Weights of a small GPT-style language model, trained from scratch on English Wikipedia: 12 layers.
Each number is 128 + 24 x the weight over its row's rms, rounded and kept within 0 to 255. Layers, rows and columns count from 0. The size above them is the row's rms in percent of the matrix's.

# layer 7 MLP down (transposed), 1024x512, rms 0.131, rows 513-521, columns 0-255
size [ 97 101 106  96 100 104 106 101 106]
[[127  86 139 158 128 136 166 131 102 119 119 167 126 144 124 125 126  98 119 122 141 134 118 143 146 119 106 110 154 136  88 148 135  96 153 147 132 166 137 148 110  95  96 132  73  93 131 115 165 140 142 111 122 114 137 131 120 140 132 160 105 104 116 122 102 160 142  83 103 178 165 125 106  54 119 150 119 156  84 105  92 120 114 116 123 139  92 101  91  91 128 132 138  77 120 160 145 153 126 124 113 115 126 175 110 132 126 174 129 124 152 141 126 104 104 122 155 132 144 156 126 172 187 139 171 165 108 107 149 101 138 129 157  49 103 121 104 109 123 126 144 136 149 134 153 160 129 131 113  70 169 116  73 171 178  92 121  99 119 141 168 152 144 110 107 107 138 119 169 145 120 162 143 128 164 171 157 146 123 153 127 115  85 130 112  94 146 143 142  91 111  90 115 121 136 142 122 115 143 134 150 150 133 103 145 154 125 142  92 138 113 147 158 111 110 128 109 105 122 109 122 126 123 127 154 147 168 148  91 141 157 132 134 117  83 140 110 126 163 106 182 123  84 100 139 122 136  72 119 105 143 106 124 129  94 160]
 [178 128 152 148 117 159 138 140  81 175 160 117 114 117 140 128 139  81 160 137 119 100 151 125 146 119  75 123 146 115 160 151  99 167 145 138 118 163 123 129  82 143 137  95 124 126  91 151 112 135 127 119 115 131 114 124 144 146 111 133 156 101  94 125 156 157 125 119 108 120 169 131  98 142 115  98 122 129 123  76 178 123 154 196 124 144 101 129 147 101 103 133 127 126 108 148 135 138 103 131 152 115 108 173 136 146 144 136 136 142 154 145 149 114 137 136 143 123 105 135 124  98 155 134  82 138 127 113  94 110 147 155 112 136 144 163 100 144 127 155 157 163 102 102 112 118 154 121 121 150 118 123 114 142  72 120 131 152 122 145 133  99 102 114 133 145 114 156 138 113 143 124  77 122 125 144 131 131 152 124 157 113 104 143 136 149 132 157  85 105 125 117 147 132 131 127 135 141  90 136 141 103 123 121 146 131 153 143 124 125 131 136 123 100 108  67 183 136 104  75 112  93 130 164 127 127  94 159 110  90  95 113 107  92 145 144 169 131 149 119  92 136 188 117 156  85 105 110 152 104 176 174 137 125  96 122]
 [110 100 111 127 127 156 144  85 150  95 142 101 106 128 130  81 132 121 111  97 141 132 100 166 143 127 113 107 162 113 141 140 132 105 134 171 150  78 148 114 167 112 140 103 118 162 136 131 131 118 105 129  70 153 156 137 117  92 122 114 149 146 117 135 114 162 131 145 181 140 109 147 152 108 128 146 147 103 133 136 105 166 133 115 168 101 148 128 127 143 124 136 148  96 178 157 128 122 152 118 132 152 103 119  95 143  91 117 142 103 150 122 180 118 116 156  98 139 154 130 111 126 163 100 148 130 176 188 102 145 200 117 138 128 144 117 111 124 149 137 149 105 141  86 116 105 140 142 164 149 133 141 152 117 110 147 139 129 116 150 127 120 144 132 101 146 142 117 112 119 150 131  85 158 123 124 154 151  96 159 169 100 115 148 126 133 175 123 179 127 123 158 109 141 126 137 114  82 124 117  97 125 112 117 147 140 123 122 110 109 103 126 130 156  90 143 116 131 112 113  86 136 139 155 157 118 128 103 116 145 122 151 167 146  99 185 138 114 116 111  79 148 109 100 142 106 125  88 142 161 199 137  86 145  95 101]
 [100 167 111  91 113 123 137 147 110 103 150  97 134 138 135 129 122 109 145 121 104 140 147 148 145 144 139 143 116 135 143 124 131 152  94 133 178 164 104 114 130 119 117 126 152 115 113 139 153  89 171  98 116 126 133 164 123 148 125 135 108 158 125 106 131 142 159 128 161 114 119 107 112 110 142 159 113 111 181 144 130  98 135 118 163 167 152 162 117 101  84 136 116 122 133 143 115  90 142 139 143  88 112 113 182 129 138 127 135 110 177 119 171  93 127 133 104 128  69 115 137 121 131 139 138 112 140 150 145 112 113 101 142 123 116 134 102 147 181 113 106 117 103  97 103 115 109 148 130 139 129  97 114 107 117 138 179  92  84 124  54 133  91 109  95  94 103 149 122 126 137  82  98 133 107 128  83 145 104 124 134 119 167 126 129 129  89 131 108 133 159 124 111 153 124 137 139 169 172 127 119 136  88 100 107 140 120 103 136 136  97 147 123 118 135 119 152  78 182 119 148  99 137  94 106 132 106  85 110 106 163 142 103 107 106  63  90 103 160 115 121 109 104 113 176 102 113 127 175 146 125 131 145 175 113 109]
 [164  91 125 137 163 139 117  98 118 125 130 164 154 125 167 130  63 154 110 121 140 126 204 153 108 142 134 122 164 114 107  84 149 113 139 110 154 138 115 159 111 120 125 115 112 119 146 149  90 108 124 149 126 162 149 167 155 163 126  74 151 111 114 150 104 120 139 152 147 130 161 145 120 112 120 122 135 117 110 130 116 127  97 108 151 138 144 110  62 143 175 118 135 111 111 132  96 123 154 127 134 119 128 116 136 113 126 145 177 133 159 100 127 173 104 115 144 128 172 146 137  94 101 143 127 153 164 124 126 162 106 118 146 145 154 135 106 117 129 109 135 126 138  93 155 127 125 140 144 144 127 114 163 124 153 159 121  93  66 130  94 182 161  87 147 157 127 118 155 101 133 117 140 151 164 137 114 108 139 134 120  87 161 121 140 153 127 138 130 154  99 131 126 154  98 134 149 140  78 147 117 149 105 158 110 112  95 139 123 132 131 120 146 129 112  92 150 112 149 123  93  85 148  81 139 124 136 114 150 168 180  97 109 130 131 210 134 104 140 166 100  83 155 135 121 118 106 126 147 115 120 159 115 138 102 145]
 [115 124 102 137 132 109 112 105 137 109 125 100 107 144 139 166 154 127 155  92 133 143 109 111 134 127 118 157 114 168 129 129 117  89 175 136 126 134 143 170 139 126 138 128 112 124  77  92 134 176 129 117 137 100 110 150 172 117 140 119 132 102 187  78  91 100 133 140 134 156  82 158 151 119 122 121 115 162 135 121 131 100 121 106 115 145 113 116 131 132 132 123  94 150 124  94 171 158 156 130 105 128 134 110 135 136 124 116 132  84 123 143 160 121 128 124 121 104 169 147 129 118 110  99 139 152 137 157 123 148 147 100 115 137 144  39 138 133 122  88  88 128 124 175 128 108 107 166 144 152 118 110  90 128 124 122 139 130 144 120 149 125 127 125 106 143 159 100 108  92 127 183 114 121 138 113 139 124 131 183 139 131 141 130 155 132 123 141 171 174 137 142  76  95 124 132 143 133 118 126 112  87 126 102 129 100 108 122 143 143 156 119  93 112 151  80 100 141 141 131 103 156 140 156 164 129 113 105 124 108 177 120 140 137 117 120 160  84 118 165 143 122 187  86 121 153 128 102 110  70 111 176 143 132 142  86]
 [142 105 100 164 123 145 105 137 128 117  83 147  93  94  94 110 130 176 164 125 145 131 134  81 126 150 101 114 109 120 151 154 108 101 115 123 111 137  96 101 127 145 130 137 106  80 175 173 135 149 132 121 105 126 124 100  70 157 115 104 155 148 123 143 131 125 138 150 148 133  87  90 166  84 120 136  64 151 101 100 143 106 126 114 107 145 117 129 141 129 131 108 118 104 150 130 119 144 115 147  97 155 123 158 216 140 146 153 129 109 113 144 126 106 121 104 153 135 110 126  96 102 135 161 183 115 142 114 125  60  96 129 119 134 163 122 148 131 114 151 119 103 136 100 146 117 135 102 130 114 125 137 135 131 118  99 112 118  91 100 147 165 169 144 146 147 112 151 148 110 109 106 164 142 134 135 121  94 127 119 124  86 131 142 135 134 121 146 131  94 141 146 120 168 139  73 128 116 139 152 140 125 148 109 147 119 131 115 148 122 112 122 117 127 150 137  87 108 134 150 102 167 139 158  84  87 125 179 129  85 113 104 136 138 153 117 108 131 159 107  94 121 128 150 133 104 155 129 118 115 136 138 100 119 126 166]
 [160 145 164 123 134 174 116 130 145 108 141 112 143 111 111 135  73  75 141 120 162 133 112 154 111 155 155 144 133 169 151 164 153  86 104 115 148 107 150 117 121 149 143 146 131 150 145 122 127 114 169 148 142 133 140 180 171  90 120 115 149 105 168  77 152 129 133 122 132 127 136 118  74 149 142 171 166 160 118 125 101 140 162 128 106 112 109 124 170 139  89 125 135 124 116 122 125 148  80 153 147 167 148 110 112 146 138 126 110 114 107 112 117 103 126 117 100  92  99 138 122 166  68  91 100 148  81 133 122 129 133 142 172 124 128  85 129 104 122 143 151  90 118 155 113 158 159 115 128 131 144 178 123 118 146 115 137 109 137 145 126 146 150 101 124 132 108  70 121 119 142 155 180 132 158 152 144 122 145 109 163 141 120  80 143 146 146 129 133 101  85 152 125 146 152 134 102 132  81 124 107 158 102 170 108 166 118 113 141 155 118 123 141  80 129 149 119 164 141 154 154 134 100 125 105 144 112 121 108 125 112 127 112 136 138 137 170 126 153 133 110 134 113  97 103 139 112 144 160 135 134 104 129  96 135 146]
 [111  89 118 136  94 166 129 151 128 138 119 158  69 136 137 163 173 138 186 133 146 153  81 116 144 131 105 124  73 120 147 123 109 123 127 143  90 144 121 172 148 141 121 150 142 128 132 184 175 109 122 159 144  87 128 158 132  82 113  78 143 157 153  76 123 126  98 170 161 119 160 152  79 136 151 156 140 106 132 184 132 130 144 132 143 135 134 157 134  99 129 129 121 100 142 114 144  81 139 142 127  87 156 152 115 143  82 152 129 138 129  78 137 101 152 145 150 140 149 106 137 173 163 168 128 100  97 104 128  95 121 178 127  92 155 142 115 106  90 119 102 135 111 125 130 149 125  85 119 112 165 122 116 117 107 123 103 108 128 117 161 115 147 152 164 134 120  91 165  78 149  97 125 159 125  89 112 141  94 174 134  94 127 104  98 158 115 142 159  95 138  98 108 157 124 172 118 120 115 112 130 136 138 121 128 109 136  90 108 125 112 155 116 129 152 119  84  96  88 147 105 118 161 118 147 159 127 139  79 122 105 113 122  90  95 106 134 177 155 140 119 151 140  97 172 133 136 156 147 127 105 101 123 153  92 121]]
# layer 7 MLP gate, 1024x512, rms 0.13, rows 514-522, columns 0-255
size [ 87 105 103  98 100  99  98 105 100]
[[ 90 170 122 128 131 118 140 129 117  79 153 157 119 119 124 146 146  96 128 110 118 160 166  73 116 128 128 144 130 124 100 160  97 140 141 119 136 168 110 153 152 127 121 124 157 118 133 148 131 156 149 139 143 150 131 154 132 127 124 147  91 130 119 124 141 143 173 178  91 140 126 174 192 124 143 139 123 152  97 134 163 150 119 135 120 104 109 132 153 140 150 129 105 110  99 141 145 143 145 118 113 112 139 147  93 165 141  98 119 120 137 124 110 139  85 151 170  94 123 101 146 157 138 105  77  85 133 123  94 132  85  84 111  60 118 127  89 107 143 135 117 148 142 109 118 100 122  99 128 123 120 154 139 152 166 129 188 148 147 149 146 129  91 155 103 147  92  94 142 151 116 148 122 104 132 114 122 108 156 129 105 104 157 108 147 120 136 100 173 128 139 161 149 163 134 117 143 172 148  83 137 128 163 163 148 130  98 132 141 137 122 162 150 113 156 154 151 181 172 133 166 111  93 109  90 139  92 139  80 103 146 120  87 111 100 149 121 150 111 101 106 129 160 144 159  87 114 125 133 148 101 145 118 162 139 147]
 [151 191 116  99 119 140  86 147  73 138 126 171 104 141 146 116 106  99 163 133 167 115 124 134 106 147  77 117 110 113 136  76 136 126 112 130 146 109 163 148 161 105 123 143 139 132  90 126  90 122 135 164  94 153 157 137 121 120 137 139  93 145 174 150 126 119 113 140 123 131 114 126 136 102 133 118 130 142 147 132 126 148 119 113 133 147 117 109 127 100 112 153 136 138 134 108 106 141 109 145  78 158 136 129 126  70 121 149  77 188 122 133 126 127 133 150 144 110  91  84 120 154 117  68 115 137 147 125 153 109  87 137 133 121 112 126 111 129 141 119 128 130 116 118 131 180 109  94 115 192 141 164 128 128 154  98 154 118 119 124 120  98 141 115 107 115 105 164 128 118  95 137 189 117 111 113 110 115 150 145 110 133 116 165 108 123 106 182 124 121  79  99 119 117 158 148 131 148 136 126 110 134 127 163  73 127 145 128 141 127 120 142 126 145  94 114 144 174 143 121 134  99 104 131 140 117 134 152 133 138 142 128 107 125 148 154 102  87  90 123 126 115 142 155 144 183 109 158 119 123 109  92 144 129 179 149]
 [149 130 150 110 143 133 129 124 116 102 106 120 126 132  99 119 136 111 102 134 144  96 123 134 117 128 106 105  74 135 188 108 112 109 140 152 121 102 145 124 138 130 134 109 124  98 116 121  84 126 165  99  96 128 138 119 103 130 124 143 156  99 110 123 148 146 149 114 141 113 115  69 172 119 141 127 133 156 111 160 122 122  64 103 121 124 130 127 128 122 111 135  94 105 168 107 128 136 101 101 148 142 159 144 100 140 129 144 126  92  87 122  78 155 106 100 115 167  92 179 104 137 145 153 155 121 132 122 148 124 124 126 130 123 145 136 145  71 131 122 155 105 111  89 114 136  97 139 145 125 131 100 121 187 167 124 100 119  94 108 140 112 123 122 132  94 118 172 102 118 161 156 146 137 144  69 105 148 124  76 159 143 104 146 169 146 166 139 117 137  86 150 110 140 176 124  90 144 125  87 180 162 114 127 148 114 134 134 156 121 130 111 127 138 143  84 142 103 132 129 129 105  88 142 124 121 162 111 121 114 115 113 132 136 137 140 116 121 128 128 117 130 122 121  85 121 140 157 204 102 104 139 121 135 113 123]
 [120 118 145 145 166  69 159 112 151 184 154 144 127 102 138 136 149 168 102 135  92 117 166 185 170  84 101 146 147 119 110 100 116 126  85 137 152 140 105 130 123 147 112  98 146 110 124 154 141 119 104 171  95 134 147 120 144 125 125 134 128 140 144 107 129  98  88 151 105 118 146 178 103 114 126 125 160  96 125  90  72 129 144 101 128 122  96 151 129  90 166 139 120  95 173 104 136 129 112 123 121 126  61 115 166 144 153 126  99 117 146 158 110 143 134 142 166 135 176 152 145 130  97 120 131 163 148 101 120 115 105 172 149 136 156 100 153 123 114 160 151 132 171 118 116 140 119 161 154 136 121 153 174 117 131 181 108 105 102 120 120 129 108  68  98 127 117 133 150 111 122 123 106 143 134 125 150 168 117 130 158 132 123 118 146 126 121 175 140 146 170 118 144 111 125 131 128  98 142 122  99 155 135 161 130 108  83 155 132 128 138 130 135 113  90 140 203 119 123 115  93 117 139 158 138 170 162 150  80 122 114 116  68  96 119 135  59 102 145 139 116  94  90 138 170 100 140 156 125 166 109 127 131  96 147 115]
 [124 192 144 127 146 115 109 113 186 127 150 102  89 128 121 131 127 160 143 111  99 139 136 148 125 137 101  91 134 188 120 104 121 156 121 159 134 155 142 131 142 133 106 108  94 153 170 126 113 111 135 110 173 106 124 185 124 142 120 102 119 155 158 111 147 103 109 147 119 150 110 162 161 127 126  91 129 161 133 123 137 190 101 113 149 157 148 124 135 118 157 163  91 118 116 139 132 138 117 127 101 136 157 132 114 102 144 135 161 157 146 141  85 108 161 113 148 103 154 140 119 117 104 105  89  95  86 129 149 122 154  92 138 134 124  57 135 158  97 179  96 151 123 143  99 143 113 123 120 135 129  99 125 124  99  90 126 109 137 135 151 169 121 119 114 107 140 128 126 157 126 106 127 123 121 145 144  94 100 122 106 128 189 123 156 132 107 128 120 199  99 140 106 121 129 144 115 139 119 126 104 134 150 118 144 140 130  88 122 121 159 155 106 118 124 131 128 130 119 155 147 126 162 134 126  64 141  99 151  79 138 126 158 117 124 147 112 137 105 155 116 142 126 157 140 136  82 126 144 130 119 163 131 141  87  98]
 [100 141 110 101 144 120 128 115 109  94 123  76 170 111 137 170 140  99 145 119 131 119 169 130 154 125 126  93 131 149 101 156 130 113 145  98 118 132 137 178 123 153 109 157 107  99  95 128 107 168 136 119 117 191 131 152 124 141 122 125 101 109 163 152 164 157  96 128 153 126 140 179 101 156 137 174 178 135 148 142 131 175 125 100 152 130 162 139  99 124 114 153 115 135 102 119 157 107 121 141 102 126  97 115 109 156 118 125 118  85 140 158 142 147 109 151 110 106  90 137 124 151 153  98 110 119 137 152 127  97 153 104 107 152  76 150 134 129 132 116 101 126  91 117 147 137 135 132 123 130 181 130 130 140 149 121 174 157 109 102 148 146 115 118 126 144  87 143 131 143 145 110 119 108 111 106 138 149 135 135 136 141 180 165 125  82 108 117 145 106 108 127 143 174 148 117 131 130 125 132 133 121 100 129 127 145 120 130 114 103 138  93 152 113  72 146 103 141 151 106 139 133 143 141 150 117  88  96 149 148 139 117 109 168 141 156 108 139 107  94 148 158 201 113 180 138 144 117 155 136 103 116 124 119 129 104]
 [ 82 123 140  94 111 129 132 125 106 148 157 114 120 116 136 142 145 104 100 131  93 114 133 146 111 152 160 143 134 111 151 103 158  83 154 160 154 101  95 127 118 154 128 105 100 127 117 138 152 114 106 101 103  81 168 151 134 145 162 101 129  99 159 135 162  97 148 111 125 107 124 160 149 155 163 176 140 158 128 111  93 171 137 112 111 120 154 121 156 107 143 143 142 173 113 108 108 107 107 132 128 164 111 155 152 139 123 116 155  71 131 141 113 149 190 133 141 107  91 185 125  98 111 143 108 121 120 132 168 136 119 158 164 167 136  76  74 145 150 110 108 134 139 141 120 139 119 114 130  98 122 132 145  96 106 106 129 116 155 151 142 111  95 121 133 136 149 136 165 112 105  67 111 121 113 173 141 149 121  96 103 140 133 147 156 115 112  62 133 151 139  96  58 132 194  83 136 159 146 156 133 138 111 106 125 117 114 165 129 163 161 119 127  98 155 133 136 110  88 138 146 109 148 147 141 131 127 116 126 142 144 102 137  98 119 186 127 157 131 176  65 101 111 140 165 149 120 118  69 128 127 131 140 108 138 122]
 [ 81 111 138 167 163 132 115 134 122 135 150 122 151 156 119 104 101 137 104  91 173 150 170 200  83  80 121  90 176  93 116 168 175 133 131 138 125 109 145 171 119 143 119 111 147 156 116 100 107 123 119 133 108 156 109  95 136 108 140 173 131 114 104 110 168 111 120  99 103 152 144 172 142 110 159  94 128 131 118 123 148 134 111  90 137 129 131 125 148 114 149 123 126 100 145 116 114 128 119 159 142 167 116 110 183 166 144 112 119 119  98 123 134 138 143 135 163 125 105 121 111 105 103 136  92 120 143 154 143 115 172 147 148 131 129 139 146 105  89  99 121 144 145 111 108 155 162 104 161 148 134 137  97 158  96 131 102 135 135 136 137 141 132 108 161  87 169 142 151 183 132 157 144 102 127 102 116  87 151 124 108 106 130 131 153 102 176 114 123 112 147 157 124 117 116  94 159 115 111 147 132 119 135  97 103 157 123 175 119 125 147 138  97 127 136 218 133 110 103 172 126 156 141 150 151 147 130 126 145 108 151 114 119 128 126 138 149 101  98 133 115 156 110 100 120  86 120 142 144 109  93 106 148 150 138 130]
 [154 126 102 132  82 164 128 132 122 139  99 130 153 122 132 104 149 140 186 156 185 142 131 125 141 106 135 104 134 155 105 171 105 119 141 141 140  99 126 127 201 108 106 116 139 129 116 140 124 164 101 139 162 130 154 151 116 120 160  79 120 138 115 151 161 120 133 132 117  95 120 103  99  78 169 127 118  98 150 166 126 164 148 140 172 129 102 173 148 158 123  84  94 150 127 103  89 119 132 171 187  95 137 152 134 153 122 158  88 136 137 135 161  91 128 135 159  92 144 129  94 100 142 120 139 178 127 110 100 116 157 143 131 124 146 124 124 147 101 142  99 107 166 110 141 107  97 101 141 117 144  91 100 135 111 140 127 153  82 104 118 148 151 126  68 122 181 155 131 142 118 160 127 139 118 128 127 121 106 149 136 130 117 149 103 127 136 111 133 101 123 121 109 143 159 128 120 138 115 132 122 131 129 123 111 103 101 121 126 113 126 133 126 114 160 150 156 161  79 150 137 132 143 116  86 122 138 121 141  99 156 112  94 118 127 128 156 167 159 176 163 164 137 152 141 115 133 116 129 115 116 161 104 162 129 129]]
# layer 7 MLP up, 1024x512, rms 0.139, rows 514-522, columns 0-255
size [ 94  98 105 101 101 102  98 108 104]
[[120 124 106 152 131 115 157 127 127 114 142 140 133 117 128 125 175 134 153 149 100 154 167  97  81 130 116 146 140 106  87 165 132 136 140 105 125 153 102 190 163  97 116 150 129 169 147 108 160 151 140  97 146 142 102 145 161 118 135 108 104 134 146 129  98 123 124 163 115 108 105 120 107 156 152 111 118  99  89 138  97  95 126 148 118 108 119 132 157 106 116 129 123 112  68 119 153 146 134 131 147 162 126 134 103 159 169 102 112  90 163 105  90 103 109 128 133 146 116  92 120 146 118 104  98  84 128  91 122 155  89 117 117  89 134  89  60 124 135 139  81 124 103 125 101 105 111 119 116 187 131 142 145 125 138 144 135 113 173  96 175 115 116 125  95 123  93  99 123 150 140 115 141  95 110 103 136 124 136 102 102 150 107 117 152 124 134 133 121  87 141 160 165 145 121 108 125 142 153  95 125 121 194 153 109 128  86 135 132 122 138 119 154 130 156  93 109 111 143  88 132 111 119  99 148 140 128 129 101 101 129 103 112 132  93 117 116 124 149 121 119 111 160 118 140 102 143 151 100 144 122 148 110 168 116 157]
 [153  88 154  95 117 137 121  94 110 146 118 107 152 114  54 120 112 137 177 106 125 121 173 109 116 135 152 116 138 136 145 157 133 130 155 138 155 123  75 128 144 153 116  89 133 116 126 115 144 115 118 105 198  99 130 104 148 101 179 125 138 140 118 160 119 158  85 109 211 160 143 146 137 166 138 116 124 102 135 155 149 136 150 133 156  99 168 148 115 134 137 117 109  86 134 167 121 148 116 143 181 118 149 102  99 169 101 123 113  70 112 160 179 101 125  94 117 142 151 133 108 147 146 143 103 124 115 125 110 143 137 103 123 118 141 120 180 110 149 161 172 110 127 119 103 144 132 125 153 115 121 103  95 120 113 118 128 159 107 116 120 120 101 122 156 124 129 147 106 113 140 135 138 129 131 148 136  92 107 149 147 158 163  98 137 132 158 102 164 104 115 157 102 121 132 106 140 111 103 157 152  63 129 100 163 187 106 160 107 183 138 137 133 120 113 143 152 128 131 159 146 171 168 160 141 158 115 124 153 166  80  67 141 128 146 115 155 153 170  99 123 123  75 107 129 126 163 121 140 154 101 109 154 114 129 123]
 [130 150 103 186 102 121 108 123 165 132 138 110 140 123  70 117 111 141 127 138  99 142 111 150 118 103 119 168 139 126 105 106  95 109 100  82 124 103 109 172 134 100 131  85 118 133 135 145  96 171  89 143 167 120 178 181  96 113 129 125 144 143 108 149 122 154 134 117  92 132 133 141 134 165 121 153 171 125 137 173 150 121 120 153 121 136  98 155 160 166 134 106 137 102 148 144 186 113 101 143 146 124 111 111 171 121 127 126 139 137 121 107 148 152 102 134 137  93 104 144 118 123 150 102 125 121 101 104 128 133 163 131 140 174 117 106 107 143 130 130 141 161 152 115 170 127 128 104 161 174  90 149 141 113 102  84 134 144 133 157 132  90 138 127 116  99 156 125 112 125 122 140 110 132 144 115 137 159 131 110 159 137 125 161 157  89 131 131 139 110 158  98 135 103 142 109 158 104 149 116 148 123 130 115 128 152 130  91 115  92 117 112 166 129 110  88 146 177 123 159 120 135  79 150 115 151 124 145 117 112 123 138 113 128 162 142  63 138 104 131 143 143 106 108 138 156 112 150 159 137 110 145 186 153 108 121]
 [100 151 126 110  95 118 133 115 165 119 138 112 112 127 120 136  63 136 158 142 135 118  77 105 131 151 136  92 114 124  98 167  95 134 155 129 114 155  90  93 114 135 130 135 125 156 153 111 148 133 171 136 139 121 119 144 124 119 143  85  73 139 166 141 111 140 148 123 126 130 111  99 124 114 103 127 126 144 121 195 116 140 111 127 135 161  90  72 172 125  86  91 137 167 114 125 106 125 117 128 114 106 122  94 145 103 143 105 124 127 131 156 165 125 144 144 102 139 167  98 117 120  99 127 150 146  96 142 137  91 127 169 146 137 116 132 117 141 104 117 146 139 123 122 153  88 104 159 179 105 154 145 127 150 140 123 128 137 136 137 110 119 146  91 121 114 134 150 131 141 126 112 111  88 127 137 103 107  86 125 114 135 122 137 170 135 111  82 135 143  89  88 117 104 121  75 160  92  69 128 144  78 122 147 106  99 133 117 137 127 125 127 123 154 112 138 110 116 141 163 124 186  99 138 116 126 161 179 164 130  96 158 119 128  97  94 125 119 131  91 128 103 115 159 100  81 131 102 100 141 137 103 137 175 155 118]
 [113 183 131 123 154 128 148 154 127 104 145 139  71 158 137 155 121 118 161  83  95 136 121 123 115  98 142  97 138  89 123  96 126 126 137 119 111 134 154 138 124 137 147 148 141 174 122 115  94 123 137 131 129 104 113 133 133 117 131 146 156 131 116 107 171 137 140 180 130 109 156 137 137 125 100 129 102 127 115 150 142 106 148 115 136 149 132 137 182 116 158 160 130 137 143 126 115 115 159  91 100 134 153 110 121 127 132 134 167 133 140 108 136 125 179 154  71 130 161 163 121 121 112 125 124 150 108 115  79 135 127 138 120 107 167  87 106 105 165 121 102 142 129  96 139 147 167  77  99 162 162 124 105 150  66 146 138 123 127 146 124 148 133  88 133 136 169  97 177 119 121 148 116  53 134  92 100  94 143 125  71 140 133  92 145 157 169 145 113 148 118 148 152 159 137 157  87 132  97 108 121 104 118 138 133 169 134 132 102 183 132  92  77 110 114 143 151 159 105  96 125 103 131  99 132  96 126  94 133 134  91  99 120 181  87 145 163 159 168 148 130 182 149 113 137 138  86  95 174 152 100  91 100 149 115 123]
 [168  94 122  99  66  94  97  96 186 134  78 106 146 134 112 129 102 131 110 128 127 125 116 136 124 201 136 122 144 158 135 146 119  97 129 148 129 160  82 150 147 107 148  98  98  88 132 151 180  96 132 137  83 132 171 135 144 116 142 142 156 131  81 116 134 141 137 114 122 131 138 158  96 146 113 116 123  81 129 156 148 143 133 138 147 128 104 108 142  98 123 112 147 103 149 152 117 141  77 147 126 127 147 137 159  97 135 128 126 128 126 117 117 105 127 183 160 142 144 125  95 150 131 114 128 133 118 125 140 112 112  98 118 160 122 153 135 118 153 112 120 130  83 113 167 147 152 164 150 110 148 130 121 107 107 143  81 116 109 106 115 138 120 183 134 136 163 113 118 141 141 142 148 151 142 117 119 163 135  80 114 134  94 135 162 173 142 114 135 116 128 112 129 108 111 138 110  98 146 113 142 108 120  96 125 108 123 139 134 123 150 180 127 115  87 175 110 128 151 161 154 104  88 153 123 125 102 152 132 163 113 147 161 156 173 145 141 110 149 143 128 122 122 151  83 109 157 138 117 170 120 122 157 121 139 166]
 [136 125 118 150 163 137 149 119 172 108 172 138  81 149  75 146 156 143  96 162 129 156 147 125 155 115 130 188 138 115  98 106 113  90  82 157 133 141 120 131 155 125 129 100 115 136 111 114  99 128 121 154 124 138 121 118 127 122 167 144 113 106 147 117 121 127 125 159 129 110 123 105 113 157 117 128 145  84 130 139 110 124 118 144 140 108 105 135  96 114  79 107 118 158 115 127 125 141 187 134 120 103 121 112 123 116 114 117 104 102 105 111 164 117 123 134 148 170 132 125 170 139 149 142 148 120 123 131 148 120  96 133 147  95  97 100 179 150 135 131 122  97 130 107 120 133 144 140 124 101  78 107 150 131 118 112 163 133 150 126 125 144  89 113 115 123  81 132 172 121 115 188 101 109 118 150 142  99 117 175  91 105 113 104 117 138 146  92 117 135 126 124 132 127 121 169 146 103 151 120 123 113 137 171 117  81 137 138 102 149 115 136 164 163 152 164 115 132 130 159 110 105 115 115 120 102 180 138  98 116  96 120 137 146 156 150 120 150 159 138 181 133 128 145 126 108 159 106 131 131 142 107 109 121 156 139]
 [163  93 183 108 166 132 136 121 134 150 126 131 159 144  98 127 124 107 134 117 107 154 107 130 119 147 152 126 118 162 101 117 112 147 141 127 104 128 164 103 126 151 157  86 133  99 169  96 123 170 138 104  89 141 124 142 115 169 122 133  80 133 157 106 123  96 105 121 122 158 114 137 138 161 124 140 115 149 121 106 143 113 142 108 109 120 139 171 133 105 150 158 120 175 124 127 108 136 135 119 122 150 137  66 131 150 140 160 171 109 138  88 144 136 142 121  98 109  73 104 140 136 177 124 129 114 123 116 134 150  90 144 103 126 140 162 140 136 137 123 131 125 122 105 111 137 111 146 142 116 124 154 123 154 134 126  97 141  91 128 178 169 164  88 157 140 108 141 143 144 157 124 145  94 113 125 170 114 105  83  83  95 155 125 117  70 101 133 173 104 108 166 117  97 104 128 163  95 127 127 101 119 127 121 116 113 111  98  98 128  91 108 138 134 125 129  94 154 106 136  92 161 147 117 183  98  89 200 124 145 126 129 101 122 137 153 145 145  83 135 102 151 140 112 121 157 131 122 126 151 137  55 170 144 177 143]
 [142 140 115 111 137 102 151 124 127 161 163 105 101 145 139 136  94 121 115 159  91 122 102 119 116 125 130 108 112  74 132 119 161 141 135 124 126 111 126 138 164 123 129 116 105 117 119 113 132 126 119  98 170 127 132 125 132  86 163 131  91 104 156 105 117 105 145 154 102 122 115  89 137 105 131 167  83 153 145 138  61 116  90  85 133 124  79 142 154 153  95 139 131  75 161 133 126 124 147 124  85 170 123 137  78 119 123  97 141 130 141 155 133 174 164 158 116  98 203 101 146 154 125 133 155 198 111 167 187 122 142 153 122 144  93 125 107 117 145 152 136 100 145 149  72 104 155 141 144  82 149 127 144 151 101 131 147 117 159 109 107 134 120 184 136  94 114 101 116  97  83 104 112 164 169 114 133 145  96 112 131 108  93  94 158 113 134 153 111 121 185 165  44 154  92 102  91 153 118 106 139 128 131 131 126 136 134 119 116 109 144 106 124 132 118 194 115 143 109 146 114  77 115 164 105 139  78 119 138 140 110 127 122 162 121 124 122 124 145 147  74 119 105  88 130 139 134 101 127 133 138 130 125 158 154 191]]